Weights of a small GPT-style language model, trained from scratch on English Wikipedia.
Size: 10 layers, width 448, 7 heads of 64, vocabulary 2048.
Architecture: rotary positions, no biases in attention or MLP, untied embeddings.
Training: a variant of SOAP for these matrices, 1163M tokens, 4437 steps.
Each number is 128 + 32 x the weight over its row's rms, rounded and kept within 0 to 255. Layers, rows and columns count from 0. Numbers have three digits each. The size before them is the row's rms in percent of the matrix's.

# down: layer 2 MLP down (transposed), 1216x448, rms 0.0884, rows 781-801, columns 224-447
# gate: layer 2 MLP gate, 1216x448, rms 0.0946, rows 782-802, columns 224-447
# up: layer 2 MLP up, 1216x448, rms 0.0954, rows 782-801, columns 224-447
down781 102:144105161148105072168140152134133195119166144109079121125183083175175101109180144099108170079126051125131102136084180119132165141086129159134107087091127110056085104096125162159117105093105107101124167134132124139140158140197084100111105159175096075088135121169093177110160123108074127212079150176095121088142177129135109096114089175071186070173089116165125113089181150159115162134102051102130099107121139149121139081171135141100057108115060147089124151124122126127157161081117110104112090132111124099174130160094146125165153122066114143089154182127082175108176152169114143129118125133133159138117125082104136090171153120132076079151119067111102138069118165106138139144104
gate782 098:121161141160160233064149127139090170142132114067082077092159135110143157156178111113089090063116135113112095154166126176128124171138075142120133163152141073132092096161123112130077163116155079105155124166189193083135112094150201124139172139150096206132093104101088067150109151140146054170150124122180165112101230169135177090143162110158163143137135136165110126147143168135122097145196132132151082146162146159151142116103138138073094084139136103153147142112121146133181105116129089143090088163150167156151146066097132170061132119135142099122136151194144094122149139124112120174135139118162091066075133087172110110125139143137145159102125114135119072126143123087151097102123
up782 101:139113127149110159114169093126121132171108118157103083128087103114116171098136112142171104127103127147090141082185090099194089134126170145143083118113173158156074151124084145100124141140129095143155115169181068134098102150156162195155197090147091159129119058095131073113098153125157080162157110127139052169085102209190126167131136139096113160175121085019090132177083138046154105142142144119107143115138121144170147159123127207152191141116102111132133149058133179141149143173154156166124078068144147118158113150175084188115138136135146125155122112121156159080138099120120149154109129119159114111161122054130125139148080140101111174119105158127153065139073138113125128158106
down782 100:072107174122094166097117096146113085087123160100081079109207099127145121149062113199152137150127119080195163161154135149079095141169142102131110135093121186155053105109148102125109139048119216150158125135192172113090140160193151120121108120146154164155155080131093094125175095234116086157140146147122171078168143138117113069098065127118139128117114129083155084133121143090129189169164102121179172139147134153138149172135134136124109164188131093137102129139160144068141114152085157108133130127115114106116071099116070148137130117081124089158090126156115127147090139141187082126188128141101152131143134076152154143141099060160141112110110111086164131134115091089099110132176
gate783 097:073099103111090180132159130100128151089124118123143119100050153132134197143125125130155157111130143124137089128162145161151103084113086112148157136102083165098092152075137122123120161104107063021056139122109069152112103158201080166097135132141123145138144140069103152125124167105073123114116116123103127146121183152133110137186115128085078151125111112092160113059142184189111131146120186126113148048102120115171045139146109166162169142134195178180114111128121118137198131125137094153111082102078145133146071129125132113134094164172138123097123127102146100132147095165109111122123159165125127112132143182072110088164152159126088073086172122151121095118163197183155142073132
up783 099:098164121168113117108120146113145099169072130157145131148092115138132118156137102165108210113148109152158184135120116098137143126098113152141100113151110121101121082151179177153134156147149148200094070145133113072138121074155168168136171180111120190096143190123130186127102141119097164118185129123175095149132164102190110144200155107154159153102100091149099180119126126127083120126113159142067078183069130155114148083053147148093109111090125112153143129117133111132164087138098179127094146102126117060152084172103168178104063094056122079157117107150094086158157162112063130161158127172114165128148152133123113148082102132156159106135087154164070082088151129120117121162082
down783 100:173120138147136150147170140119177109135164157120163116110062101089159121128102109156140144033139152091176132151102167128099091120104121147126118079099121145121145168101162136153146098132153066126120110086098099140083148165128150188111171149089134121137111079052108172125122165140030116104132143087104110125131141110130099078132108156094089116127158133090119189053176107114162143122089170114162056091117146129139163143160136130146107114168132029149148057064138149170156107078083080113131122127158177134120177125102132203166112146083083126106140118094189163144109086113089208184161134092093131175059102176066073078174171099078094081058112127140137136115169139148134129121115
gate784 103:098107109110128151091117070112083163150135120122146136104135130159169133143086104106128137153176200087168126123105139098098100074208112145122150141139112111128133132157156069147104094119106113112149115155100175097151117100115163095102171120203106104170126126117097084132081137163130132172065061150100136083132108144098108147166179088125157184124127119164181148108176157141141163155108087147113111168105099126140112099141122154124142150145126112131116118199105143172120134100143119122115181134099165133188168076137124107158129076201135152082166151115117133182117117116168158131163087126149173160122096130203079084067099116144168203100156157131141101117139089108162102176123
up784 094:080089135180140159132068178130133087116095093089154185067154149144143128183174142162137157137107189133073118125175124142111119122160126061127138084088113109150132125146128141107111131152137058092183130123150111088115052128179067104157141142070115157135170128151143186138165155202145172083152163152163130144134133112186151102136138161188172086119178156059163130192108130160121097134124137123131102163121127192121131070148111115126156198124092184108092147089142102106085147134152143131175109130149085136031156141168156131101103126077157111155138095137128107136146147087124122073177154144139145109095154088065108125094142152139135179087118109104098155136079158102132119090174
down784 099:124092133131201092121089093137141124105155165136164117092137077088128153140120120081092113118086143150120147151060166162100140131150138067182079159155099178111160137139143112154094157109131110138159131151080154135178143139178138162137106115105095179140105153120090148180146125098096072104133058135130172119178118128101154086160099124164171145147087169193113134133141113131157117103138110103075051160164111135085152116132150159098082084113139078136156103191112139165145125162188129155101159148124134103154163139103129177077138200140149173146088102124048052105186108162107138121159148103138114140189134187103182173092117122177095129157128134130087109060111131109079118105057
gate785 098:146126093128117148085159086122129109137099129143094131155100177153127179087098142130128081127076179162135117129069119093092166113154132118132155122138108165132145121121125092116148224169145126134095098119127105135065109143141067184125091151040113093119119100080097107135156077110131157109122136118102091092142138095139132103078155105112204093125135146172129093123197112076163155157202151154129134147146145145127155125146088114123155153115177129122089140151128080139152120141081125156086156115203185102119133138117195173143101167118164162114103089141109100109085108138146143113146112119130114109118139151122156183059219129183125168125149120168170129107169149102095146165104
up785 097:121162128178095111112152110153115107081074080079148075108141157096137156108154096163121106156104184126162132132162102181151106128116142149138183107096109140112132147087185129160064109095109166154138177180101145111112125146112154164126131048121210085101148140153097121135159088080161153136129128083128134112071103111171145168132106182145166109109125156110107113096134109129131123172135076144182125149133155158114161152094096101109152074107140125100126128097086134064154146105206138190122117129077135116154226083162091105156135081106165129192124151137093149167130140131107168066117179190159100130118195116126138033072189112178124164167198116189091135102078140068065157100108
down785 106:094121160111130106143104146145110062172117181142137150091108074109110154129110124088144115101115143178097115093120146150135116126172112146097185169119094085170150158122099103099127119128155118123108101173089133201136071110060105105151123063135061149109085169149124196144145163057130104128134153171143157134125129124157121178148139102144116127194084110110068134156089141083098125166059161127121141135165110102153136158140172181105065131093177174126135072134064102152167075103134112147100235092134179095119135078132125080111146117119141092115129140173060111126089094152099161101089078178184118085166172141137101124088160146146125171127157121114133154123111065121085145123158
gate786 106:114115162183105137091134153112134130094129125178188240116138166136098107108122115118133136060123133148146131159115120126106149124193170109147148153110161132113118148148081042165135126150096123116094123151124159137118084079161125109072104154107154138134129077129095149043113143142175106148105137089095096096095101074077141105141137133135140142179128119189150113156110134113095115134107140124089136070158135065208109193184152159085139191145127092163089033099121134107090140093185108133126122106090141133106133144124149109111159147130101108143119165125130102131113121160120124050079156200072092096133140154178128140111128199095155089146102158107129126196133128081110035176081
up786 094:151135145109127182073105179176113092087168143134127132144115092106102161149152133178158124112109113138103096141083171055144199119086144119107113116132149149142101180127102153063159118182119152165049103136117141154120131145169099173166101171101100184132105148167171092098108161096133130066120122141144151112120097037074071117112114151132098145127100150093124118145140145122174185093112152091108176100133124130122109120147169147065134134126151104161177152078130087216208138122148154166171084168150068118135124166150128047103129159105151127151137184122133119111080061156148144199138117145108193105147122088091136200094107101133083096141135188167097090147116104138101103084124
down786 103:120217111113115146122151140153156121078159089082133130095145054115140174100146157148052179127091142131114103176167136167118143136140104159086176118112096112180089148115109111077150111182143104136119116116063125151099118090093095135098099081113118177151110088030187102105086142127163111158127157124157146182169094116083164113122161156093121181157127066209121155130154095106148103111150121070111117155115096175075091150122128105118121185156135112102084172143094137118140074064125143144107120061100142158110177146156134143149146127136055064093147115097107140133099152070122115133147123087118116128182112128115090149113123115124101138068132176108101076154115103123104120105134
gate787 105:093107142182150147119114153089152112153150151141133099144145163106110091142119114130187119134104121120137106065070125167191081119123155195111162114127099099148110095130143186095158160174143134194125142152061147177165122141088121128178200176124109116129136123139081139156040158123118092097124208122132129111135100099097156058189118142088156118139089118072181163153106160130135142148114156133183106177136091073170165110130139086112166163096107111099175154132198079184113148117163082154145110083167142146149153035104123075090146195136112150163134142168104110129087111167145130133163080094108170142137140141162155078077154140113119122143112143121145121068125135132085141106115
up787 107:072084157186112097133172137120114112166092156112079128149136140111133157096123124147137093074020189145092155145128180142185096185105156091166119111154118116123135094098111100067119124110152145161096134145156169168111143113127118062154098106140105148124130109185117133091063162116110141136181137104071122119153087130062109140044144102139096180117119081112136203187131123107074065108112123080129134098104203170096107106146167076104118100126125182121141106095121115148120087140098088183129112109104184099126130187059129134147152104102149141174191139075107146104142139144143133113146153142147155151089125113150228081145175132185077161165122129178120173105150183143070157123104
down787 104:142126142192159122113135133090106116137138066197202089167167159120154103108079135112080150118046174102086109095107096161101143046096154126053237153131118106123121122063129095177124165120130109144203138131123123066147134076127143105155142127138146143119097109101140158135191069153096172107158140197113087166149167089138120088107064165170120145138110154117153136080066131114142122155130139193154127112139151177074148076161085138174116123092176138087153166068111186082127138150097129104086137096094149122121160141152090175168106077144105132114128083182078124162192168138118105135093115081052106115073121120158110179116126106166084128157087151116139064153159157089096113103129
gate788 100:147139164149089174150111035098105083170131085102179139127123085181121172069141125138084153090164164129089144109170112150158098182127046187190137149088113122129070126135152147052100091143105042087124096154176136154154151125171102101115183121166147185145075158128193110151112150194102051136081152132081135103091150152133152161134128057115087118122108203105136179150174132098140149191057116152090080100122150126138104111100089159149174109140161153144077118180102188126163164099165119105110122155132116143116153120131138063099084152178054164168197126182117137163168149125103136193109151136075128133122138105108132146143069107130119130173083140122147104118154122115146169126070
up788 102:163148147106144132140122181131188191127137212101099061073138148115135089148137074141069132133089127129103115097099164123139082084120084111122085095113109108118103115163118166164112161093184210088114135140131121127136144115103093147072085134114128157072141109105147157087182112108135153131100191126192140147133134091116126078130165103108130089122113126164117120109141080134083079091099148157163181182134148104109128121090106162153150148168157119097149123116139088130111144160102116125119097152129088077169138095097106199164095136170143102139053145138144137138110162075112118120131080089123131053097164178103138103117133210111118156147192123114134154134082126092134123096113
down788 100:154095104173109136173138195135183128107145125091136083134093075176141092124079143141089130092135122164082114158184104101070155138078125141208145104132129059088184149134102098120164126061122177127111122119113148129089159107130191116104084149071153109101114166099172128133122139123137104140130111157213093118089127156092146109179110105131090070138112127192100066154126119131137121116125144147208124129103150137111127164078130137140170166113133137096113132110081074160218116103138117083138107188108113088157204147140103101068110107102209124096154119157118115134121130164105153182187060070117131116206118167156123132143101164147174099075154085092127107088065116176123147135143
gate789 104:140102157135103106114158124167171138086196182140176093150148129139172157122189124134093128139098087098141185178140099127159104076134134147122128152110107126132106156141149192151120139079151151186059155124142145097097127105104149132145140108152158176175093134112078103184141137120119102153114079166087090213060168178137136168167145182172079160132122108084099179177129154088129110159162100153163129091160123118177110189134108184102100173101117158107171133107063127096160103146140120083152127089139113153123092145088159104147255138118099109120110142098150136162097104163107101136130179107150162106085090121167162133120155164131129096140131114164082102110130119102143159084122
up789 095:134143113194075225175147113104162158131152120117151167167105176166135106140140088208123069067118154155129095140077124142111130131167130151119145116140127087143159155093148152142192096120159136110094174146203143116118153162096105126195124063083127196090169094119130167117094082120111111170098134175082128150166114106164160077096142191218093160116129146127111137102155112096128138103127128139151139133135139087125110100104089129153135135101120118120129170134139091114177125110172073127164069097161179143161126131169160138064121121161127090158161160130156121080124097148134136178133160134068089092094161107164082137140090124105109140142152105109048110062107138152141155134146
down789 100:143115117116082183138095134100120171110167086190149043191140141161163099108045132110162106123175127122166155107113092099103121123123113105246153120116114119120130097174109149138121132143095141145069144149103069122138126082168143136111166091084147081113139161148135118141060088088118154104130126160139180129092138115102132120153150177133078181114110149086042135150164171110167105066120088176104155077062176110092182136141136090119090173129103174142084108134135089109077190112128149151094161142079113132145089085135139102122107157122118134102105107089168099146150139101106138146078147066058134169123089084126134157159143148178138111078155070088115118110147121142077111137124
gate790 104:157144070151169129119144119090093088159176096044085129192127137176088147155166071069138135157087133121067113174171121157192102198128116158161104149187116112177150129214158157110144194169096111129169126187107056168162123078129061080143174128119096096104168114110122145142150083134086167178146078123066064115132136181161134138143111173139078109138152122135179193122135140096136172112097132166100124094121083142147150155158138077113107082109198144090138157164110107092187119098117129199073066101067097173125125148124117114157196122120135149137159051119147141113111132101146138112151144153166161102118167163096128157115140098173166158064133075159151129169100099146131135170127
up790 106:085073151167153121109139118150168124093089177095145091076106183124130129139132147092143116131129161150144181151066138149122118111147175112157135151118183139149106101117095156143115082120185151138102096079120110091179127133141122110122062130137080145153109139152147093087133173106121122076136138132112119083162050124109092170143121095126088141131132077192167083146147104149119159091134157115107103133145193145178135107061151103079173097125100113225149090137152193135073132127121119102146109149180074085138080120183136064167091130111091123095133109088127126114190173158096125087106097122049091126151110113102161180150168133176159173077092131157076111095127117118107119112107
down790 098:138172159103144121061088117118104123094081136186123132050120121140151094123127186120178132205090132138102159097125165135098156143134103098164124128130130125107132074081093137200158129147128112089122121184157093144101105155228172168089125096150133111169107114050095106152108130127153136151143057097117103088133141146140082150108120126092115153136100166146111180123167127106142083126132158108133108131038113164154175070116147144108102094129155096093117161209136097081164100153156110137177134090155165125073130161122127115138126072135153053185134102152071114124127092108112120150179147127160152101099187096147101171158134147154127151070178142177161125142124165119093109075133
gate791 105:149096119127112174116179151118181080069141177162168107128144138053169111150134120089129125157167112185161143135123144150123150101131106146111130170207176103152123127141111094145126103053151251042187135127091166078080099109101145174136062065206096103107162173158127125090157140139127153185144145121145087148093126087096151171147087140116159102161100075138119164144144110083129147193127191124133116146159069152133155084130142114136071144198106107134136133101126156113138207161104204101124109085095102147109150122107164187143095109087102129143138158113127143112185139094155131121122059091075080097125158156159105120137107150143139129147068207109116120129187082184143127114090
up791 098:074173095117119055064103099178155125074074102165088111132138107147133136105091117151149140120138174080109105133162137183140136042111108062116148089085055094087071191153092158093111190109113160160160164142140118094207185159147064140165190223087128191120073087131109090100134159103091126144111105144088133154157123098136113083141209123091118139114217084113106139160169140136117127138050100142134128122124150110115109116148152078127182106111148165157183120130157136145090166053186117135147120101119127205162153132184106111152138167127095196128181146121124158121119072151059113096147143082128182066149090128134156165102105094122178150080138137119094101097110154096091136149183
down791 102:151092107173064155149143119073126119119158154130124113126180085126102089158144125116141154118167137175111128171132157136105109070155141109136158133141142087114128116155111131139177176115132164075153155143169084165137059123119146132138122096112105132105126142145141182146097074127127131125161150110155115076105155090123155094076182116080134087085125102134109117102090154180146121063140127109161122154125145153223098140063156144082137155113168094155093106167071183179182080117126126107137109115101178110147167149121114126165123127110124106100109157117136119109108143114157087120089109075152092134100164103125117108137123115100092124082121128153084090148099150168162097118126
gate792 100:072095143180166074126107171109131224093105116109101128121073161144130181161065135152053100207146141143104179134126135133171109187112129137109100115119072123118057108093104086139132203171137177120145138127149097142112117183150148110163134150120226147153130149122179094089148128149164075164120059136154121195157200137134123162152135154116039131103115104123143139102127157116076126099100098181125103106121120128157153167191198156124142119127141077135149143163089096137147137149112107182131081143157102104156169124083089116130082175092061169143146132123089119109141141141170108157174151143136150187111180095096089148101153145101094158132164169154138120148088110140175161139144
up792 101:136167149167091120160132184167102103098105154142102095135111190099096175116144134130118150104159109146122096103137151149027135093100102188099157157142150134114072158140125132177140118161148061114169142105150182125120094137136099168134161168141052148121137134054094080156141183062076132149118122069147115083108059124118088133138126092113152123137150137079117157105167134178173136095115140143117120144152103147147165060116163134103062106131081052144112177049112185124132112090106136110145102114152110161097115186221109040093116073197140162081097136170098083123132123152109159101078139174152098102111140113170132190175126102116124110140124164109129116068113135132131102146125
down792 102:062123157171151143127099124175112149126107129113196164169102106091133150072156104120114146130085170145187117133157163188133097104183137092159082166149056131148146135183163104151145136081158142156093152097124117116085128116156172210098078179096176129110130151134090132113117106132060128108097129142144134130126160131125155141093189042123090112119091125129139088120109149145151157206115089102042153105091133114101133102141088110119144117133142057148092105172146176140102143132094130113088188053146084141105132149119102084145114118123124104099121116134087154134163176121109184118155167122111141050129193076110098148112146096131180075123082143148114105133134131182118068095176
gate793 109:130094150173117121130134096069127107148141086160081088117155131135064159183129108111120093147114090093138159106115101108172091123115088103133132133136075086144157073170125121120065136156131150121096067164130130119147115136131139080064139188140081160139134164102135109124133135149126168175040174118122146110141150123109160085160154176103124096133166043092140120158133126141191105194175158101161081053159070101138160097068098144103091195134107125106137118035141147172142072127123172164151124108122141140155152129181090089094156135164211137152142157117140107049113155087141166110156087143160168107137132119108220124114168112222111131140112156131121110175109140111113140150156
up793 103:133178199042120133170143114181115137128144141161163186105155108125060140140168109089078071118102142114100092100146162020117106131120147142126105106114166120107094162123039161093108159124090161131105186127135159121125147163080111134086161161134122089098138107166120170139130163148136070111137161131098095096141097153107147112162078116141165124157094147137155083116146092073148101111173178126122092135152152119138137126154139124167135135123113162132124135121104135159098092145077080137069167156138156112112097119191148123103110144113159112120082115081122108145128181114144160099123123186096085165090147070167096164066127123166132076124132172166153106177134092123098122146158
down793 102:112130134112139119138082188148106129145146130108144076106135122102125120068141110187129098123133105077161163114124131149133165095085122168048115163105124138086145140140152112128137098114073186154137082140119161120064151136139122173150189090169107083113142154142076139136105121115112128096135121083128158165057074172131135191137161101157131114106117083091090134139104109108136067169102137057159087180185158137115033086109158104056105097151177129103056163116120090139125162143144151099092160105126033126068066091128148134123122044148139110104112146110131148105131119057105144128092122090132146139145146140155184128131086137106062078159146154100124147077134137132169155159146
gate794 102:159131122081151067164159141187167128122071165128171097087158119173146105112106083187134157135111117171170136172087128078088119062146101087127138189098111114150132104090118176143110136138127134157105087117087130132133182151111147121123133088106142141133154116192121099106213129145122164091106101120126117124127152124186156082169140143113148170128136124119065196137168139144103165127075094131155141100114125162029061114146099143193146147168089158172153097146152219126145111149136161101122116162106113123125095094089121099187091106080157088121133139097093128150106155137157125105129088151157133107152097152127120154126065128124119106191142098131162139118165152115075119134099
up794 100:114152125172145098114180051131155101154093153125153115146079128134070064145135143229245151146094162143099112164157144092098118128119168095129197158118107121148136144125149131138142165158130096128239141149106199109162111155122132074073088165093093126132118116133213162105130107191093162098214150173145080073103162064151132159075122111131115115151160154101142161098143153115154130115114104134129120145109086152141120121124139111134113187139104180102134174112100148112141120104119146101109077134108112128151108128136145179150111172131135151169179163168112120161120171132115136079175060089145155090133078155120124044146135161095178147055093117187137127133108138146112142172133
down794 098:158131148126131074108107131138084166199088129131107101137144098139142113162094191095126137149086084102123135157180125182148153125117122127108138138170144073099162121180120103128194127128116134177136166087123178123072118166103180089070176128089135118119154074133162143166067112116110133098084193161106108175098126101125158135119122128099097125097086080136133062116095079123141111128096162136116149110108155129152084147139203130147116089089172115121151141070095143142094124166150119103110090151137131171130132156145107109168099095102153161153161156151158092092172079086062089147104153122054142091099170098143135093162145132207130145122120091129155107130129122123061107132112
gate795 106:145159129089050089115149146125116144084145138118184133091066119098190081099087089112116133068148142169088199121167175125117126152079164086130099129148105113130172107126140125101149108111118128172164154097099100099086069157048170087135133158119095089148135120140174067102139140218177059087163130140194122147136054075169113145116071154128103078125164129163117046099144135129100117103130115128108115111114097105148166131087169134084043136121088181097072159118097116099127161126150119173145109151106140164091069155141141093141147085102123131135048120077080134079071164124117153134135093158166165133162204188130115152113149171124145082159178116161035119107089153106119119148138
up795 106:097147131094156166134171121128136139146131105150146160129106165125082161097131121118146135102147110118167163077147090148127146081071130157159151131083135073153165186124143130043106135124128110122080121182152127136144111205128127130136107065126109160017146108085166149100151188082088158161155097121098144128159179192126108160096121146102111103105117127094163115110095152124113125088152147078123109132117069131097157106124153130084155093137096091095130145092143114142106092160122112099056124140133128161157118099083130054119136124146131131175180091187097134142151097122078131137075125125096096104055193125190101115104098073126166150122178097184124138150066063123126096076148
down795 100:142109146133149167169144123145137148137148155148176178074196187119106134187188131169108128159134098144153109109144183082146167139155137155118126090139136166170169204161108077201110099107147100099134102140166135085131152103107168163117131142152152129141131147125159091110138110095146144125090143121153140117123160115125122103146079145164121113156147094123128125109206134090072167149052126141138110201111164157145130157137124163073136150129154138148088164234104155135130116126140128050129105144113163111097124142147156148122164118154110127162111126065165129147124136165143070111130136080165119163174125097125106129049161117158090110152165122145129121116138126133132136165080
gate796 097:137130137112062153146157139070128129134119129161168117139152181118086126151158141096146196131103153198145128116110101191175126197111155087126096144158130115099168125122102101143139092134182113151115152120098075097130174135124081123153157159089207141088079097137159147160070152113107094069143170088126134034151134137045091120105088099154076152147120146074094114157090136137155176133119210134174106163101171151097141166149074113112135173147159117044109129172142126194099160144144100136193104167188111115098155130111182120132186104080101176132092136134140132116148140170195147117067125151119109090155130107177070142135183121144134152141114146087132165084094158171150151136112
up796 096:137127122188152109112110073105112151176125150088104190134116105069132119195091145096112139114164098147131132172100140116129126132116085132081147165103118168144095128136147111096127143158183181122093121094097125142143178129144140061164147125163099050099127135130106128120146120177192120091155072160072191148123050149124143128156078101081136105149190078235131115118158084082116178137178140154152077153142102140159136078171136066150127149134157107153073142129201136162136130055154102078107109107107147161128202148096119136103089079120105115106185082152140137166114176138107160127085118121097117149089134119165149087078120125114048090102112124163152121175143202044125087169116
down796 106:157120130137123114121112108169156133172124132143113166144089148116172070089157124112127043139158117123172088233098150116140153091113102083160118091091155137125169116155094126141145095140168159084088084169183115117165101141154139133148160113118143120125179076139147165083165110154166162059084064120026131112085173165136126146140136156149110085107134120128115161121158091107117128180133116157098068145186103098179084138126168121069084144076115104139037129114096124172168101130146103080078139160123097143112136132126151126099088136019158143103127114126080073165170153142121129121124146132114103097124087152116185076099104154107144061151152157154150185111143072092102144194095
gate797 101:167189097150065084133084191134147096184153124149107143169169091115099133152102174150123137127141160149081210200107155093110124089195152077063139138145128088060145062117108164082137109083114118150090142152139081156157148107139072123122145115141164142107168078161000133127096160086070160204145182083104145075070137156106172129100108141175159147153154164129175136081131143080128076139152131125131119158108120078140101143104091121099146112040125136098124179108064144103149143152134116132101160156092071100130156112198193076187106145140079133123115142130089123092133151129112143111105163150060071130141112141169129159111152139163172140142123096131126138167148148154130189169131
up797 098:138140040116145142156149129129149216157134119164097152125158102120210132104170123088152151132106097113126050090102078165150121101135172122048116099110110120055053148146146070154147144056138131162163159114132106090050086111168167071129166131111136076125115159074110139169144090113118132138145096125151139118142117197174150083189124144113114106128147118125175095088131169128101105117110166160108098112189166150088110086153132157159092093143123105079133173128161125136135098095054077153116104130166122183138143099076118126136140114125120099163082135139187079152197128067156195125173172065150124145075105111178125152063114142129112111107089166118160135175118158138146086161135
down797 100:119109098090150130119082151147103107129151174172126167180123100038207106137128167124140106191142124114167142118083105092104190150155137115162154126125195189104138142119153120142096162112097107141255146116122122137139151141105132146168120212109098053135187123179117142145158161151103107127121129147128157106144085180122097098142122114138126116091149162144163079136095150099192106128088175146119072143163130116097089111102120105176146163162093128139178146094109104083131086135086074094063176175178101157131079146143103126154152112124129062094119143080118082196144133090128120129154102139127120106061122136166139124120022122146054106151097133055151087184110124110084146094126
gate798 096:089159106109188115072108132121109124091175112148119125149070141131115137086103127097141110132127207171150164178122070085129137141189157194094112132144142146152143100160155169138096120122151142150135140125109151108132165161077167146158168093152145078151134122097104104192147127196146087081114111061098076122100075153092168150106103157199113096109104136129100189086157161146148158157169167104091081137188179090114156078117161148142157190132095125149123146091098188093156085114117143104138152080140068109125103123190164131135101164164119118151090109109165131212093120134092098102168089130133117111133154110108088105172133072189165119076143066168146075070113104128112102068090
up798 096:132131129115114124103119148164102161156081152136106126119086123147084144119170137176116109108106139122094157078085095133130066191132060146145136140111146150138133122096146124073155106102048120099156170093112020121106175109145132151146142134135110169089141151171157195162136113107153141189116164230108127118179152147101144119167133148111107126219113123143142122125197144126128093110094115178098178132102144252125103204125094145129166033117106200099085116127108133053120138065121105143155090107110124129103133142059173148133165122180089119124069146063150061142140065165167149139199133089122115120101131066150128125141108157105100100087151125111178163142143120090153143190121
down798 099:132107121109152117126144183144146128100106143121123170205140151135091198150173096182127104108079158118116104135197115093129176207121117172136123116125110145117163129091139154121157118120130132185128146104145178082181127110123148164102078132122144161136106062208113073179150115098137130126137151062097175109107067149141094120169155121201101070169105116111121084113082119110124180085072170113116129093105111126100155110136104149107159165126137079130112110111131162142174130123129075129093134070137093152107147120102136145138082157057098147108123130185112165110134105121137105127195159134110102145157133112109140138143152118119160110190094122142111114095187138110109117178164
gate799 102:178133079138180130132149156108159091141062141167074208163134130138158151131132153136101139098118125180113121149115124116140111145146114097108132130130089112096146138124122154118171107138109146126143158133164150115157131031120107150126168102108198156088094153140123140190130109099116088155107105138157161125092129128097148158133120083135121104123166123165142074115202135112134152062130127092123116152041104104147129169117061100070139190132072146050145127085109084076156095154089151155088091150065103134094138103155117134162116139099076130166159105109146117104162097126053092187180139114135127084163200147102101194138138133097098068182105098094186127141142131120124155166165
up799 092:096095158109108150144123124170151183139115104154163151076139082131163156114161169212057083144117068113122085097161136133176112083129103109148113128134124178222089159153100114149081128102106129119134139153171159146087132118143072092095124154188080100142102124103127078087126106131170134146164132139123100144188111144137070130128117201129160141092105119055131135163098120136115136135202091088100103160143122127225128167091145104063087202151096187145072121152128120146161100121109162094150117132186076093117154117100107166121151123129171191106155188185156121137156150117143132151094158136097080144119150059086117120122154150121082183177108131097155131146122117092081120175191
down799 102:111099109077144160079137062151187144127206128109102116046151136109159106103147168119099139124110166108120174158184176176082143189147150115119102163080145137179134148106138108181129094093049098100141099138132093112150110144131166115115108124127114077136181128184152138119162154149091137146110154157134132087142137070158143124127154125091089140145159129139144096172098138115071153223151195075148099098096129170133084082124118134160118184170090125110145106082117099123214082119117101108154116168059125147063112107072160139150138180146123132152134076161045135085093125121105123116113132181098085143131171165149112110140103120108127130152147156131171146112128142149146067122164
gate800 097:118105131167088083114106161095180148125150123173042130180107102211139144102097196131122129155155108162104160136128143099103119156086124158124115099111080157101129137078139067103119102182140111139122169147155085099092123104129162084135175092082093088143107149132151098104126127109093126113167142137157164168146188101095165104094134161131169152101133132170176083117104175066149156132137158119164115163141101116096165136137118173186124132180106152160138157108148120105119168072172102100089176098138195129124124055132154077074094114132197133167125181103079135098139147191136177120159132198118101101125100126119107104111180131211118126148142163075077113149144089128159148126141
up800 103:111103132121146134163151079176130081135075118190140171119144082166087122152089133110180150158075185176143097141087081108120172100126222127090110155080121176093096159101108132089111107130150115160109137082151153048160097073141140122149132092118111063171122104144133141137143120126159043105083069115143137108162145120128142138118160138115131066117135128132152133136046138058144092096098122159186125121212095072129087152151149156158111126128150093137145118085085136130112142141110130079159142213124156070107102113158095148107112140055121139148101147161123098095137118116146086159099080116118097227109102152160108110129158154105125117142080071105121130124114144105135147106136
down800 101:088134128121107106212145152067087059182112149166093120138139146091114143169138087157110095173112084089112134151072173098139098138167104145161120150074109100115140211166101133149158128145163106084152108120127118129129155108126157114103117140151126126136152209121124173164143166128094074139167236100124138157155164082115108170159109086096138134131124128125070060125133136189125143074182140132142147095166109165103130159089110143141138149161103109194109131097137167117111134084110186131113108140074173105119174111156112095069163138170107164210093144163100128150177090164163148136154179117122172182189108141088135136173054105139129142130126160065112097108147160161133153140142
gate801 104:133104142150088084127091106139132141093123145147199176075121138121173116114159118090108081170128103133129095139168093136131159076150159116150137101114150136142177145113182119150153096088102103164081120099131150106103105135206107153144077125116075137064085124122142048096101117184087145201128120109070091043149105104177143125120180074116098100127104121140174182119094117111156108104133116183104112176167113134144146200129108124133139142106092033137085138077091165110164083142092144159150080069158057146170167173099082109200142177103104126204199137142156158143095126109095102086162146101127119113115180120185134140113099096111165171139171060097135118144219126112122111175093
up801 107:144164107115105169111096143130111201099127104125131086095120125126125175118101117141139174171121179132136147179089114127136153149112123189128052106180041172122069131135122129081133114098102161164117100133102146125100149155147168116143129091052164130083115131092139103095125140186121156116149073174110096117105110113106098157104100154173119169120173064158157097090100177116054073130141101139181133147186131156146077106163114125118116105123106102191089102193166158129100142178121133162170149153136122140110141185121113153147115172151117140109133125146158143118070169109114165090124125165074116181170094120104090152198144177147079119150123175110187060087144101099153150154152
down801 100:080128200138144152109103075147103146142142156105125103147204195154129166110063177167197151140105113068164119053142082156110121157168100126161162105121033118100142124128121143124155172110128113167140164149124118148150108179131157141091138125118124166195122130144082137133195133074165128133190104062145125178125139144124143149154142055096155126104104139141140052095114120066093107079137169112169121080138108152115095088099161146135156107131123085120119119133118119133180145099157110087144113145152104163084153166121177115223120115146165129163114150130168106137099094112102098174134198125146104140086105140123093135114143148101111143093156140119084135164153173145124112090063
gate802 096:129137157135205129093173087152088154148133118156092133127054065153126147099096161100087105129121121140135126146110128091089129123142119131128086126082215144179118135083105130130067113152145100185153180139126097106085114115110147182159128065104109104170134068172133134165083169127130111169089103111173142118089136153072102104097145143072152089131198161184121082161113098090112090122117133099138155157161093096121061099113136142146125126164161088131135131112131153127127217100131122167112186148186118144108137114156178130098108155150100149107127122117131125070079141109142149095118092121148140196107169086136103145131130149144133202148138134163107178146149119082123090120125